config = dict(
    num_attention_heads=5,
    head_dim=128,
    tie_word_embeddings=True,
    init_std_qkv=0.0236,
    init_std_up=0.0236,
    lr_mult_o=1.14,
    beta2=0.98,
    lr_head=0.00543,
    schedule='wsd',
    batch_tokens=262144,
)
Each number is 128 + 24 x the weight over its row's rms, rounded and kept within 0 to 255. Layers, rows and columns count from 0. Numbers have three digits each. The size before them is the row's rms in percent of the matrix's.

# layer 7 attention value, 640x640, rms 0.0436, rows 170-255, columns 240-319
111:147148117113082133134115088097127109121133118128137155125104135137151097128148120115105127112106153103128120110132130143149095123117081134143113089147154150093105136165068129098118084133116163123107166153136116195098121136129167117133129114
101:135129160140129070099095136079119093098177124085140096116124130137171067156124107094102130117127150113141141115133122122125145144143110145146104082170144137111130141107141175124147180127116143112118116134087130105129115158168136157111129171
108:093105154123153161107169132101141149163086145127087112131125107135134113148124094116149104140150141114124120098131138143090142124147092120116117127111090153098120178116165115120141117134153138126111091136103122134130121111129116114120135097
110:137153178131099121128113151191125106113137150089162171116134132111112156132104119126115162136125104101126136136120148101153144163109116088111158124136099131140109158093116124138130123150150128120150086150151106152157136151171122162125168130
112:121121094145084127104134099183119106097166142126136151123116115178109142146118154120165147165159075158126140123137106111119155147129131129094117065127142126134090107128116148119175129182156119109127146152164132151139133106119113124132108121
105:114067132119131118076111118163152159146135120138144123134092136112170124112101132175075122103136124141129147145130147141148120095090124141110116134122124120146079084139124116171136095100071159112108109130122096091147165131091155079126138113
109:121136134127138139114113115156140183131116110169130130176087138131101139126102119114158128177111145152135125087119141116136116134157114152129115124162122084170139102145150150113130088099137125130119152131103086131106094145167146115129156163
117:128127128149123146103114152155130159140070117169085137130102125100145154132137154112133129112112147141123110118131102129148156132142104129136161137152095125124128113136144068140125088120139120152123130123130139142152164138150136095119122118
110:165140122092122145133141152150101081141137113126122150133132129133097118123154150101127115111114134159116133137143105113092158147122123139105106119148108127087154119167094084135144173140124112160117158113103148172172117120117098107151142144
107:126130143124123174115124100133143138104073140090102157100107202153136114155102148114118118127076118141127140132147157089154144105135137173132130124120104124095131188119143115054082137119141166104133092086123167180123151173149122187146094117
105:122120077148170118083139141144122205106119108144137128108124148107131159153097102146166105135175114139144165145177114145119092153116156126171165118110109164088141128182091163162132121124135155129155122136137120130113141127134111121114158134
108:164112138138079107115175107127132100110130083078123110126129138151139122122105148125107138113132163129142153116119132098127140098092168131132109152153146125114096162139088136153123094107081134120128166102184098153103150148143094142119147124
107:130125111093127147128111137098115111121134138121192099117134174134137150090112132154139106129122105142146115160125145127137105084115150143132151136106136136148075099141136114138094112131114114155086096060099122124105136156132130173150130109
111:122140098147101160127103137153139090142145105145142133118141133132130140134120160172143150128078143115143138122119124132120129111123101124119106113095128133155140131134130138126116160121151087129133072143134130159129123071146158089153119143
111:142144147102103112147118086184127117111101124100131146096100105110131131101101138114142074114141082109153146151112130098089166147105116159146131089131118143155148095100121139148158116125158157135135152135135151123138132112094137117111122093
109:137156137143149125054112127126104161120151110129063162117160143162127102108150134120120141131128144113158139130096135114114133133140173125164132154082151118143105149138110192114155131087096126147159122126111144106133130123159116163118124129
108:123137136130135133135194127130132103109176113131113132140166121125131102137114151144083129097139091151127131111155128131125169150117141159124106131115133124128147126142124143165148141070128165178126157094166123131089147141103110142103122133
109:149163104165112117148125156141130097118161168089148132130092131128132115126108174078096162157098136147126168106140180173146126141128134126111121068136150129095124145121116113140131153105114158142146121118168127132131082129130104136123105138
109:135135109124142104140123156142116097100111105126159103106102164133106133132039114129155129101106073081122118118115136092140122055112134143144107149106165112155112170114110098140110147126140127164099153117171148163125085123128065126105100136
115:179146123099132111181156139165119160136138114118122104140131149105127116135144140151133130103153130141111154072154090137083165147145121153143091076145088103130148096118114104127133140129118118118106118111124155153117119095164126112121142111
112:107135132067114147134151098091126197147108115112137115136146127118113111119121102163108169096136110151149087096155112140130090123142097078097166132107160126128160094117091090140129128066161132141123159112109131101132144147084142160117162167
107:110107123163143107106130127131117123149156082074081139121131149122140143123088157103072102137123145129147122113156155135143091097154150158145126159163112125144140152085097136132122142151128088118121131081142132062126144125112119094091138102
111:100124084161149116139153141108142077126087198150117119144139126079084118103158117117139120120150131097128143087157118119125089133137163126113159146113132133143149094117106105146123126098118148130148122113102102140134105116134102154143127159
108:109178128117159163139153144162122091095124156150105139157099099123140108150144121153116143120099116123158127138123152111076130130100130117150115130115154110131126141119089129206049121104114144117153120135145113136138142155122086100133163143
108:154158085132149080140132168103077153144131129157161176135161145166101107157144149110141133146114112132131123086147101156164142159126145175145143113139136116179127152157159146139114131142141141112143177128126104109147168108109094119142127118
108:115125117112170165137122128114130118106140087143131114127111122142128143115126168130157095110126106143115103105122131155108128125136136126108165112120082118142084124124074169135146092108133128136133117133174110164134157119136140090094130116
112:155128138119093124160123112182127147140133107150120057111181139155116105121135120130149135091121091101163102155132137190146162092114139114074140149141122148136143115113133107126120119140159143184146157125138122147101113205120099120131144111
112:116124122152128083112139163150141146170121151122139111119117177143092126119133126165110151115062078119112084134098082121130100105088163098157079155162123102074135137145193106106143100155135121133090128158120152149160084111155128125140163100
108:146132164176140149125128154132125128135090176162096156087106144114107133148130148105067072094119127088148123159128117139167163133092093100147077129114116160118138126135134114113080143115150143127172092137107141086111144141185138096117166165
107:102144154085091147100119102081144142113167115122116093149116127158105126160120095150112126127138184115128185116147138105133138138162127130127126117167084115180141115135154149162150132117157085139076110148150131127137113130143120163126117145
107:123136135117152060126173123124100140145087113181150122134140131105124163126155114165113156106113131142107143124117176111197114119119136164104095087158111148137168110106082125146124076146108130143128062115128110091172123154150121091172086099
110:106135121148113125090131104167161138116135158090139121114139154127131130156086141162129127125110126124129136127145101118134117131067147126101106132119098151132163149092106122177150119078130123153155128074134129148114117107146142133124155134
104:120118133142110105124097157139110124131118118151125137139115148076120117143094119124110092087113124116118085128161153152069134150101096121142079164100162134109169127169149155084135122149117145131105129136142118131110125151118119135125113120
111:116140138127147147106120093106135078111123138113091143135125107103109103104096141097117135151109110136103126141145166147123114143168114116140146143114120116112144147146117115126151117127114102151177100117139136142127137130119159129165084107
108:151091125133113126139128095113123151147167110121136138118151095094135102101141122138126140165126155127119131112136137119161140134151154128125147162142121152119124132134123094098169128073102142130164126100138114136064092071127161072164116125
108:126102142134163158109147055134149090121135124175119124148117149150098158117170094139149143128129137123148150156153141152131150123156083091148098112152137100104120142138111140126102089152153151096135117103086134146133150097123143134138093160
104:164090115114152149088102118156110144111096061113126153123103148093154143131153160086165190126116164192106109160118099086157156147150187106146099123147109100087192131113166126098127082095090108125085126163127088142117132135146095123146131146
111:153152122122164118178163122144122151111156155144078134139126145108088115129166135078139128209069132092106158134112163183144134119125126119089144130149153149161120114105156155121135125113125163158126128107128098151127133118102095142164132117
107:116170124099121114127091082160127135076133062124158148135140119156055158152139155128129123136076108093139104088121153119123059124089084116165121139137136067100122101120155110129103160112099125148137091113121115130152144148171157132142122123
113:073080127135070123130112159126165147106129136154115118099111110102117093182150100121137095183136114089072129155135181140089131112165152126123152144186116121105147102121168157059142095101084122143168092148099160133126120130092132143134103106
111:120123139157108153134138139095090136140140128115110130121099155151104162124118132156123119116103121132127127121127131135136127109086162135118125109099176162130126167140139100090111141109145099108116150146171137143149146102140127170110170138
111:121128174073150145140126135138154148167149074085129137109142079100141165135142126130124170168143157133131106135107163142146111087169104120100142113128097179140124148101133100124146132142155145100138120169152139128147167107137160103154142149
108:118135107140139145122153138130149101149146118137161173129174125130121136139161105159137120083113162145077136150110143128153156114145159108100145125138114127159136165119118115112118105124153136130091128103108124078154134148156139135140089129
108:124139109101088169146126144129120181141110140103078110144140116126122174162127163116153147155103108143117146128151125092106146082142143124116091147165135137147134148118133135119084139158135187142104148095067141113102133091121106125122132055
111:134111155088121121192121119115131167126136145083122109112129129148150103111099134114152099137119132146153159121108112141113123103125108161121118142156141148153140165144078151097139087117106130124131076154117143110132173133120129117112173168
108:117107151114138108139131117132153150090096110143112103111120160109123176138132110117156082084140150128091122140112132116109175110107141151123124136124102120143090138127188115149107142070153122118153137121108136152132069153137126138139156115
114:134130128117133093172118109118141124122161132084136109132132136127135079178105144170164156125167104138154119102136137110144115141132082134131093151091132138122121141111180154104105098135125107139122116099111122138124148109127128149123116181
107:106106123097107160122109149077101153163076165142168149160122136127135139115122125094093139115117102113093138123112116171116075123166168135156081162131133117118150151114107127128122133095074100116142112137191106182132147134080135154147118122
115:141135154081132123134129124125152104125121125092123146177151146129093109137110172130148118130107127145096142135144151148116137130122128129097127088154139130117132130133151144144129105109149121134122112114116119123097086164112101123086134134
108:083133092167153148144098125096179129095129104118142132110135130108135116143114121134107124120116129086147075110154150158137145106124098121169125124147150140143128107105156124128123114107144103133074119125110078108099128123106146136157121095
104:103145137097123112154150151152161127167113121135158129114119168164106120126128126104099099120128122173118143138123144125118074118151151137090135154135149092178097145123163163159108123114072081112085140132154177119094152101089138096116126161
110:120116121158152129128148160163158143172116122109100121135103127124140135142139099082107149149114147151146126096121117130170125116141164114160136133110088173155141118146153131137124167154119119114131127104149101156121149094149135130105110142
117:119108124135123102109154186126155133133127175140092111148107148073138151113107112186103148110099146121128121110131134099165095104125168089122116155108171105084099118124114101180121172072105131115059128157159121103135111095127119128153122168
115:120112099114136127133122139153126146121082157150138122136128136156145146129160117099106112135125138149137114147088144126114125134086100129123106161145160114137102138126131077121126127102129104146142144121149149145186172134145149126142101141
106:135144144093131133127124154143140147138145154133159104134152144100102132111150093136120141141118162081151141066096122073151168100126129140139180144147145112137139164125164124132133111160117125108093143120102138165101151082109122177152119154
108:092113173150121132134104150110125088129120121143099148117141142088145109131083157133126133109138111164137073141159140144139072119121099106144110139107112136153119145122112153138119097101143118123107095161125107114107143185142120072115120137
104:144105127095122107129133144100101172114119145116119120117168114094139117129155088162115114129114135149100142110128121113122102131134145157109152076117147131117156109142120168093113115154099055139089042087115112122111122131130116108101145168
116:140110133115095136179139137136108120092149101164146147111115150092121154134142131112126171126060203136126103109147134123158157145116131148152112091119136134117190118115097170143180124172153138137105090103128106175109146153130081125122102160
104:121141124179144145111110110151133138077134075140076093131119160164145127139131108142121155095129111127123163182145145109111136096117151118108121162124127126119113096129125149102104127151162106084117109131118113125132117130139165144099099106
107:192116162105086128116181149105207143093091115106123100123160111079146149094113131106118130108124123081088127080146123161147144134166094144160111167123137132090143122132167078123125126107149127153088125150102144158120069127082092165138148124
107:098111150119151122119153143147141144147125139135107138102136114130129149105100122116090164151115137125098149161108144093133138165129130095098096092146109139124072101146112155135130113138098083121126159124099148132096190122079161128108147107
107:136089142120135085146103128113095092134134099147126107116148115154136102123135091127112120134121073130143140151109114131145138132104141153134064112155167126162135127114171123174126114150104156119148152144124130145141103126152155134113149136
107:136143083154085125148097145129157113105124120117105173163104122127095128163110164133119152109146145157102117120111118143138164122110146143106117121125081187067135103125112149126122104136140157115103100159116157131169143181108146147125137100
119:114106114152132168169128132173113144134136141123144178123176129105134134082151111097111182144112169084134143124097122112111116163171111147143139114143093097138091130121156135186102135154086136117085177117124144141142090128155173115133155130
103:085137142140129122105133121151150144122116138089160135161125115131139119114125117147098104156109150126138135124147128149143126134088105092121120110120166059088130152176160105098132138129136133120127149110136117141130185151108144113088128121
106:097145109138121081179131124122152117137138130128175160151090146125122117146105083148144133175135091135118104124087206148096115152127146133115118151124166136128119125123103169118133147075166138140123167135130099132157146117118141107084089118
108:120098114108135076148098112153071158128114087145117112153145127078147139106144104096183144166130120148171115132085140145140133137157130161142090102117173097176145130123115124109106141111155177160154082122127139092106082174163113133122128126
107:128110131102142124124125182128127116111093146099129117116137116131145101188140148098128135141099152127117150099150140113116176128150163136140120139152087107125163107120116105168143071150156124108145128071115139119128118139131135133158090159
113:117138124116125140098116137122149150120140138106104120130118114175094159144152138131120102130073160152123134160103113106133144124139131100102120108161121086121140109147151123131158132135134110113116134096150144144130100075119140131127117129
110:105149147127148108103137126106116093143087127146173108148136138111109108118132145133162114157147185107180165172114154121126169102095101157090079134112086121104142103115124123163120068113130144079117132122133154105123088129132104156112086075
114:140090117108079144130139132147106167094100117133090132141112100133145132145136119123175106127122092109061118147137164074122108152131143176104146125128083144156138121081102094182155139142153087067131129063179145131138133131131158083120120107
107:142131144111092083152129138126121148160089131134108125130074134119156140098104142149156067146106113144163084154144086175140130124117105107102054116089140136165126112098152117128143104084127129149160106103136129113111112155118120126105178127
103:121121104179112146129113134157128117068157143105131114145139130126168163107163098184129119100127111117118148111143151137181119121118137149118124150132147121080144154139145138146162109100104124068119144143098131106133166143119129134101110169
106:174131091109122135148126105145147142103118111129101082118138150126103192147107143140092124165136180126094088127140133106105166168102112118136115136136091120132102117216098143142136147141140122202097085167118107086138169136111141141126161113
108:159133112122104075105146124095131151142122121158143172125141098132108073109167145126082081137132131136164137151137076175136139144102100116125122115137174130129118146087159111123162138129150115117140119146154144123131130165122132134141156118
110:147103161142115113162141129134095091159108108120106128133116148122152160140154156152141127150095155103125166132120135136099116080113123159130106157117116093138088115122103080118096120124159118179199130121140127158135132159128129137112173117
111:136143152129141134154156131141141140092106167162091114152132108136118105133131140119175094148119158074113145135104160128118159133111163145111087091056108103098138159139098095147144091113104110136140114126147163180129062121123109144137150149
108:149150124175113154131143145103140069142127165130102109121135179138160096119137117140144100094133149152148120117195109135140104120126171117091145141134141107120115134143118143119087114098163101135137136129089098151126129127146094147148143141
109:110138125140200143080138160139139113098142179147123125132125147138148136106122115122090137168137155154139137172119149119179094111137136147120128124141184138131067106158120109092095089089111109127117101086152113143155134143088125090131116161
105:126125134116159137162130133141119149128116118121156144091188175141159115104138141131132124120154106131148159132132085136103147175136118117154098143117101118204132128141138152118136053135104112092134116130148124159112162103130122162137126107
106:134073100146140073101155128132142119106144110193130145159124108125092135130139170126129149135128131131142161142138182112107195137116165134125117129081137119112171156143164129116164113129141136157154095094150145068141095109099180134089153076
114:127171124092087145133106140127143139114140154168118115098124154093154125162076097104153109131178111135153088116172103101120123121130159137159164103135151112120133066116153156132160121118107115131136118101138130126114122138126124125149114127
102:125131169143121144084100148120122123146147144143123151146119159137094129140124138097171087125112119155096105115104139105125143114114157095166136107131126135117110129151120170123158149130164143095110137100104069124151122116124120078122125158
118:140161124123175128133156137138168118104128091097104124131110134151136144134089138126090107170100105175114133131068141109132066109159096081086144151108131146122105119061129114141110148103160168130137192148083087106158142141134121122131136132
111:130129171089155134117128078114127160088112114104130128133136138110088135117136131171144142121118159082110187164070101123141110121084118154131148163152124101139127110122119158154131168104126075111134143135105114157149117103105136141120118148
108:131130113120188140143118152111152147078117176107130070158153139192068121140120151111130132144127142115137150102098150114117184097134117172094167083117140135132111149095128136150089114119110165149135146123085160099122179157128108151156161137
# layer 7 attention output (transposed), 640x640, rms 0.044, rows 170-255, columns 240-319
099:149144136105125137112167141094123169147107167125147125106122143135096099151100073159106123116102109121129119088127156117130108161139148087105104120140120111112123143114148107122129117138124143140129104125109119185153087132124157081092131104
096:105123137126174134100118174082131120102109157113123107105108133099086100150108093152137132128111140087131152117142140126167146108138109111149087109155103144099109153142116142104141160147069127135138109116088129108125107140089167135120172105
099:127138163115151141114131141117141171129099113120153095106122090127151169155090148186161081125124102135113143129110118141121177125160163102154134162142100153115102144143158124124120198095097128137176124143106134089128128132122110123132157119
101:088087107130073076166159097131134140132062140143127098089130114128208142134138120134124142133152135169137143123121115135124119145142162173132139120124136151121133123141178100145063068106162123116098132091120161129123105118148121118160143135
100:085103104103127104124088101122096131119115139078154130108129133132121135113135155109145155083148140082098137102144129173129123099128148095142132101139115140120135115107110145131114156137113141113140156152143097124130151123112108168099123151
098:121163115175151142134123077122117150127128130114174125097175093095120136148112116083100109150091120179100092152123144107141127138106129134126154072119128121121085153130112135160121121136136139138124134106119089083100131119125131105064113143
098:102149145086100146152103113118099133112154087159147142122138147164152164156101130120150058132156110124164126140115134112169139166096132159084170115189102087160136086114137113123119117131149166112104143160108122134126109143158107148101079099
102:098106114130126145138114109074127160120097102157108131144085097116159146077112134139136143120088148069110141100095124154136158132109116106184141186134103143151119094125167115112094139151159119121107102112166131141169110158124132108144143135
098:104167106123083117154138177146098090105130142182084090130145119125111151128124084097104149125131124108153118100141123137166195081142130117132111126179107147145111132126118121091129119125128132138136153149101137178155134149137159164152152109
100:182137125104164141115135174099114115119066084113091138116111145132127121114077130147106076144104153133131138082145135125114109105129101133128136164101095136168163167145083116128159149113179125098120142131099127129116056112069133152079117126
097:086121166129117139150148147102094132073152127142136148137130127104117140146121165101137127124151128146159126201101105121147126140095123165069108105120131122111100133128062117170145117157125140123119147138136125115138141152152145119130126139
101:111133156136168129122110111121157083146105141111118110105091144173083138144106153099122095113151123120134146142138111123145154102134094133152132177143113121104145126138103149091137139118149146077158166100141122131158121143140131114070140104
099:165144135159130181153107106171084118091181114122122119127081114101134108132097127123117101118124146139156103099115148104117151126127127136120141145156144102136136146108121089123109139100099101113133088118127095135135145162111151131115102093
098:101116132169110138140143173111126129100139095107104142127087143107159132164146184141127119096100110142107145132131115131100142084166151099081134110109104120151095177184096133146127097097139133133136150121145098168063120159128111153125134117
100:150117115127150118183131147161124141162116148131133117147107130118117108119131104114114081111131161125135119135147134121129114132081109170132121134127166130110112139133119135144114149135150161080146114166135119128110141124109128097132120121
100:161122128120109137169152111120122100133132137142123145151124134098144163129148119131087145125128153115144152138105090140153122154151169122133126151113173101117090114163152139114079113114134129111110149112139163107158101118132146114083149124
098:073104121142104133145136066111150181173118164122122140170123159120129097147106155155123114123117129162135143138173119114107127123110118137139068117114146126146154147114141138135160148064147143138101154088116108134120121147139138137122112085
099:125131145127134140157114145089153145115109155111106130143191154139138141130101130132147122154117142142142136131110127145158095156142156113142142109154132178169147140144166107095156085124137101095154134121100157113118138115128136118104118121
101:128116125110125123156086132120116118121080129141113144099111081168105135141126122107124124115081141112133127174144118144104130106092127134105147138116173085154123112140122082141094139158068201153107125079127151137133150129113143125075163097
102:118097137156139165200116151148102124141159103108150138095119135081126112143143123135137083099113128136145113127128128132111137165151131111135074085167131160144122109174131165153134150147177108158158166139124094159146131087121147132146132101
099:110128141096130125143100143129114154127162142124119121139102110155132097153117124125121155137103087133112113106114107126127114132126139140130127108109125125153121096117132120145168124106119117122123095163105141123082125145114097094108113149
100:145096125129146115125135119105142132111098090074105121098119118136147059137094099138116165131114124172149118158104122126143150118134174136120134183110155116164122163118101140113135130207104108156100128086116142063131146112134159116187136133
095:212107120134093137159120130148121064140112131092093130139152115101133128111149117135113132110093163164141103101072129147094109126129086123109131142115130129156146106081090123085097108118155169126132143133120135114150127092148085092133143170
097:110138146131125195134124147131123143133097104129114135149101150132116094165134154145089129132130098096106170082117083124125145132153085113152105096097130178099138091137143109166087114122144117110110162151130108113076148125106137143162114142
099:161171141103144130103106142110147167151135152157123140138169138095125101129158100122124099132087151130144109137128123141144131110154090150134126138147125123149116134090076136125145177147124192124160128128156118137143111137127131131128139203
098:132118114107138118151134147107143115128139122136073140127156133183179157119128167095130080104136090132101131074127141084115125128132111111121148134146077098089130127079145133112163112125112105159081119114142103136209145122137164105099100114
101:147147140158138103131116128148147157157107097142073117125155164180090137121117172112146154131158135106141128135150128117127135103140133131108102165140127154135159148164119120058117122138138140162145102123145138132121160149159101115131133110
098:122107140132132119146138105106119151113136130111136132171126193127102097109131131161143153118115119111148154135161127115116115153130121085137121139152114081129086137157138121159116136140102125150150166148115122159138110100168123117136133129
100:094117164158144148124129128078120139117125111116102116088120140084146089141150118096155081103128150099202105112166116137126170133120125130130123137121101096131097139120105103152150085124118123073129133157112165157127128138174114125129144121
100:150124141120116154136110158112105114141130113144142129107144146102118117140128118158094128169120109144145164118140120136124145114137128135125115081144144097147114162101164138111134108144083111148170119117114112150149105132104150116087112138
097:098141118090131116137126137127130115093169123151119156098129124134153137142142160132111120101113093139088147133114118167144114104116129084112077100173131105143128129152114131138113128125039132120087143125151152132130103148086153090156133124
098:136123129157119166103123124140157088154119146111097111126110144124099115110114135132129126156149107162113140116102112136136117145127105145118154127139096119159135134155177070131134137130123120106127083117076115150092134140159128127145146118
100:142136133110089121110128135152151121109144153117103114137129161117135081126088118133131096135083118116136131066129126088110139061156099103157150139121152093168161131116124116165138138099109118121106078135108152103117128133129096081131101086
101:126081129122113118139087133150125121132129134109128108121127107125131063145133133117134143174150181147085110138109122131131119155193146152176162133115098128130117156165128125082115149134117104183120162113104106138141141119118172166123124130
099:129068124130136093139141132134126123103157166128139079134130100143123133123118127112136109158145146120125128184133132094092122142145153143132130166139122110169150139097130134108114150108127149114162126083102123108113140099121155053152128128
099:146130103145111140124091131134159144122106136187078173096117103129141104146104129187110135109158148138146150152146168116140130112141138128130117132110150103114158184115185120160144124174108118163139119150140100141134142120082106100148151123
096:092121068138113128128158139153111143153124105143139122124166141121144102136066136153145168149085091145128149091163094120167123091131144136148135136162135076103130116116114147128138104078146125134121081118089116178128101130134189139116146140
102:173095115135159138156144183133116178107122074093099138148110093159104091093162142114089146129129113120127159102176145130098189144165107135084151111100138161086122153108139135083155176134114114176112128114092152113145156112125120143113124133
099:108122158124086107209175126128137151102120149136122127143119127165122157130139184119120122134105079158140124188127181118127097121128150126155099128142106082149127164144134120103125155120097105141135108135101115179158122140168117124139108138
103:115119143110120109112099098125135120119109120155087115074135142096131104088115086100128123143126097108126101121081168148160118119157109122042138132136097116118168103133075164093140113132116159160099140131098083150129122088135160125159131111
101:110109140144119135117163160141074155117104127148136121102165138151092127117126135143140114150094126132124094159172154122186103156091126151094082099126169132125140134108161095132154124091126110120142133138131134199141119127116086143149095141
099:122131126132137123090142107137141176090125127064120088080147092149118134118128115135138154181162123128116142104111155133115122114136109126158155085144153166140144113118154125114115118108132151151121111119172139158104166150153141158148110096
097:121110136168191107144080095101136115139126110125141098100123170107092153139136140181137124115085135084122109099110138141122148102147134138101131120142093118128124154151123165071146135162146147125131140065151216097122147109175132124135112158
098:169154154113175163150103090144131115146115160082131098124144104088144167119142151180122177099087133124071102135146120177124135143131112095120112087167186166111163125180127116158119132159148136137123121139147144125086062108118143127132116132
101:098125124115123159150148112088142136120092150088147123099091086146166118116127118150130160150094122153116144146092124128127135126107164169156161110131161090117159152138121183064105132118142115124111056113126155096151178133140144119141156112
097:100170127093135139105119122144135131113095118146092151128129127097119117093100130176113174135121132130118116136139119134118101117115159138119143151158100180140083124160124145119128115149080134123123099142130128120146119147095153132093144146
102:112144107131120122148112141167154128104157148126136114154115084171134124124135144149129150146097150136101105127129142123093067146132126122122123147077141100107170132107198155133117105161096129164097098079154112160161134144157152148134134157
098:139112136136136112116068106151149119158148157152148129134094118125141112116066097146148138124148143182169121108110090114146087138124125109152124135101123099123154130115155103100112145153117146144151101127182071115108131137109113144158134165
103:144166207086146156150141130114150188144163142096142083165114125138133176114136159133155179134135145125094125063119119123136134142097162118158119125155181124112130123148155115149147090110119136128119132143145142076102047136138145153117125122
099:159138110159141140132129110130129121101112095148157111126138108079090120114145154174144101154125127108132104167114143115150098065135122073128101129108136148170118124108140139098080131111159108116122136117128131144140077113107122106087163115
097:148105177081128134099130109133124118106153119119149144139119140155149133086134115123101128099111166164124134114125132081161113095132159144148101117145085117119134138124097147101106134152132134115156113133149180093097130137136121101173127127
101:104119097137124137100130140119167151114129132143164137129181069098147165091129084146155149090098146128147158145105139118123100123093131105137110118101124146151099128112128133133175166156096099119121110142101131120131139136131131137114100090
103:147076141143172103136103124134108131114123173095110137144135089126115165136168176118112141119078139114143103107119174067129104153143110075101147149130149102152102137140136083118108122091135103122106130163096155130113140124135086145130114113
102:110149094142129155105150128118124137115089179115103126123103095140115123152178092098109125147134140132162111146101105101138122072074112093118134102128176135113120113141148103126146102130096106111117101122124121150156152116140101141127096079
097:162172126120111123119073166113127136120097103170163102157138115101095172116099100121093128145128139119078145144151157100093154071155127137126121117145137126096082150160120120139161136148149136125145123109131158133174173114107122166154118119
097:099095111137141181161102129125100091171092132135111108164145114085170109153115141114164119132134086159107123134106131093143097130166141119162095108126131146109133120114097102103107139125105109116106094096113132160149131136137095082088106108
099:163104161128125107144151119103120136105120139122108178140143114120103116134108101129125118141120163141081116099094108119106137145147130123117184137176150126134132138131112140118110127152169126116076112131131110111151142147099132093110139117
102:164127097142115149138112134118118107114093094172163103123151137141127128109188155189137150166154103153150100095134158134130143084146121150081122124122173127110125167113082123146125139145082173095117110146169079150145148093146128164107117127
098:129093097161157106136125145148147122133138112144082111133133152129138134109088104102120116097157113134165148168126100110148132162144113099160176121073131130092122139086119110101144134125107130125136118119161147147116143125103133129149139134
097:161133164104124081121123137153164127106128104148114095101100119118134111140135149120095176125116108160172093131148145140120138133126104140135083186113122106103148145121122114113093138175117145106106151127132127168181129120120103131126144098
099:107124134100128094107108119124153128112130125118114133153137140180158153128104137112104100080148130110089137181127129126132127119123160124137127110160118116146162093142117139142171129171143078096138110118131094161169132129135154133187118117
099:113103130128106090133133197113136132093132102123137100123129100127092139153111104158101101135136148119130092122085130125151098103106122132140127135170140130139123126141180127099116139152110117140125110177120131137108120177133149181128161088
100:160136133135080179143085124132132131129093133110167124179130165142127132149105078123141137147152146141114144126109159116147133165158163137158154124123073139159178127101151137114095114080123155114174142175142107126156136121148135172205129137
106:143099120152111124120090086137169096089157181109132142130100109126147119096151062183113133115103152098106143108137117139133145152149121135127111135195102130131091132130128123140115136139146139121136139119143119214113118160144160106137128101
101:127145125130135128092153155150159143105102106099108111121154128128147147158101144107138110148102116097109143135095114123161163163111129112123112111144141127117100133113135123134109140136135112127093130108203134114132124103135126090147095147
100:072161129128155105145072107128144181109137128144134126176103133119109109125130117102103120121129074094151125134067121092081150114152160147116137164146160168141163148098123155099121107146175121150145133129137143141101145183116126105131092114
100:131108122122148099144139155103118130153133129168115122098085144154133126121153122124100106161168081175185120158110062151176137129155199134115136168155162160090123112077153122159163165144152112171169117146124150106087105151131111155137130125
099:180117132144155114119164101150170090182132141149143105075171133116154132159150124128123094104081142103106134106146122152125162127152150121117122132107110116097113113177171153177142118088183092105159129096140163145144133153142158163126161136
102:172125114122114104164129129134132132131138126121112117122114128177117163131132128158119139134081112132137126067106119139141137155120109098118122132117137170149112125198092159145145146111160100130094150101184112118113142129089139155099098142
099:099096151097128099100130139102104138154105116169110113147151146115125096139128080112122110140163117099176157137083140115131150088099140128118141137114068114129166131129134113114146100147124113121144118105154145153169133127148123140123114107
101:133133109151154124121148139122141097170130144132114143101128106156088142123158129136124143110133105126141050158141144135113110126125133095138135134131098147098139129092161112129118095111100107135096104109136158119097134113101113105108087132
099:089143111132129117115107197125115166126102127140122155152113114123140129129115141124138162134114161115107119116111104127127090144147127136148096159180149168113137144106123148133141125133122104109094134122127115113152116140145111094139139105
097:101106142140126145142110163134140134079132129113155134129124096136183139141126126123152161174150153140150134112096135084155117141150124127126116153154142150112161116175094139167136099099132186116141130117132166172177157175133130107137139100
098:115151134145122103141138130098178095109165135105110092115123120138096163146094132164136083133117104123101150116161097140091168159129129168127135128141087142123184119159101136144159150108104152112128143131104129137131129146156119167077103110
098:143098122129112132127130110154141121154154156117127065124116128109108091123152120117136122161137077147135118132107147136124133114151105105184131159126189142122140142080146121163070115126066122116144161159147141099176109145112146127142090138
098:120092117127125126154180149157130137138120130133141105145151123148108120104122122095124099135118125130144117098134132095105117142126096144131120124158138174090123153124097132149144127177131133097113086167127134152127109107144132125156101135
098:159159155107153137144117126092108102113136137177130107147108114172168138126123103128197098136120133168116093088117105170134119138114106131066116111120135077106160109130133124149143124153088145125124081102132148154123180128133141092126099104
100:119131158149126166132157135103146098124154125116118137107113133143150137137122111142157116139138122127132140165157109109116095145118114152131155125122087165154117131120106132114110179154139124125139146140133137123131120146112108107150140137
098:126122083133161173111138110158108102103108148118136118134125127134148129129145132161093125132152117151140118139101151162173120158071137147102137142138147177123141108106112147138141144142101146104115186070136151121125111121108148097114161138
099:127156178122091121090134105122128127169130111125112111100097128129082134133137146108130149132127111159093146143103146098128136130179103079113145099151134116114105150084109182122183118103137148103167131112121104140129125129125180144117127142
098:159123110137160106104111137132139091095128093187087128129142123116150139104135113133106125127129066131121147158138115118108146094134122116112132148097098088139127087175182130135159131124111159140149111136124123122132114136140123145106121146
103:097129112164153192102143136150162150119146114167144087140098152135149109163096141098181107156164120128100102103090145170116097145107134133150131144149150136109068171136139112183135146151151147166126150110103123148135116113108136129106144113
099:120113129140156143137132122100103127121139134168133103188101178089124152139179111149177126121108094133137118148107135172131131149151117093139114110149149070155101129148162115141100176150159098126146106138069107094190141086107138105101096134
104:140156138143138144146086131128134149161131120135119086167135136102114117115136127125118143113122123092145143095081135144138131112149160105104138141137165129099118104138101155136096147137137139117093141098154142090148162121131109129181130164
101:116159124092142131129128125137136134171147122138158130132138135120105130115145142114118119116112156149098167127106109087113112131109142126138117142114148081150205136111104174157119119147094129165161122125133109114191145145093180118098136147
099:122094089080158182159102159104119112154114108126107107128164121130131134116127153149131107169140116092149118114113157103139131149109134156164179124154148134153093110143147151157115125121162134155110142166201115098108120167146172124116108159
# layer 7 attention query, 640x640, rms 0.0472, rows 256, columns 240-319
089:152159137131158140103141104135125120135085123158110125076106094087122168160158166103161134113132117160180129092135125144121115119150138155120132131124058127119138131158083119118102127153146143119128103170153111129130118083068103107147134135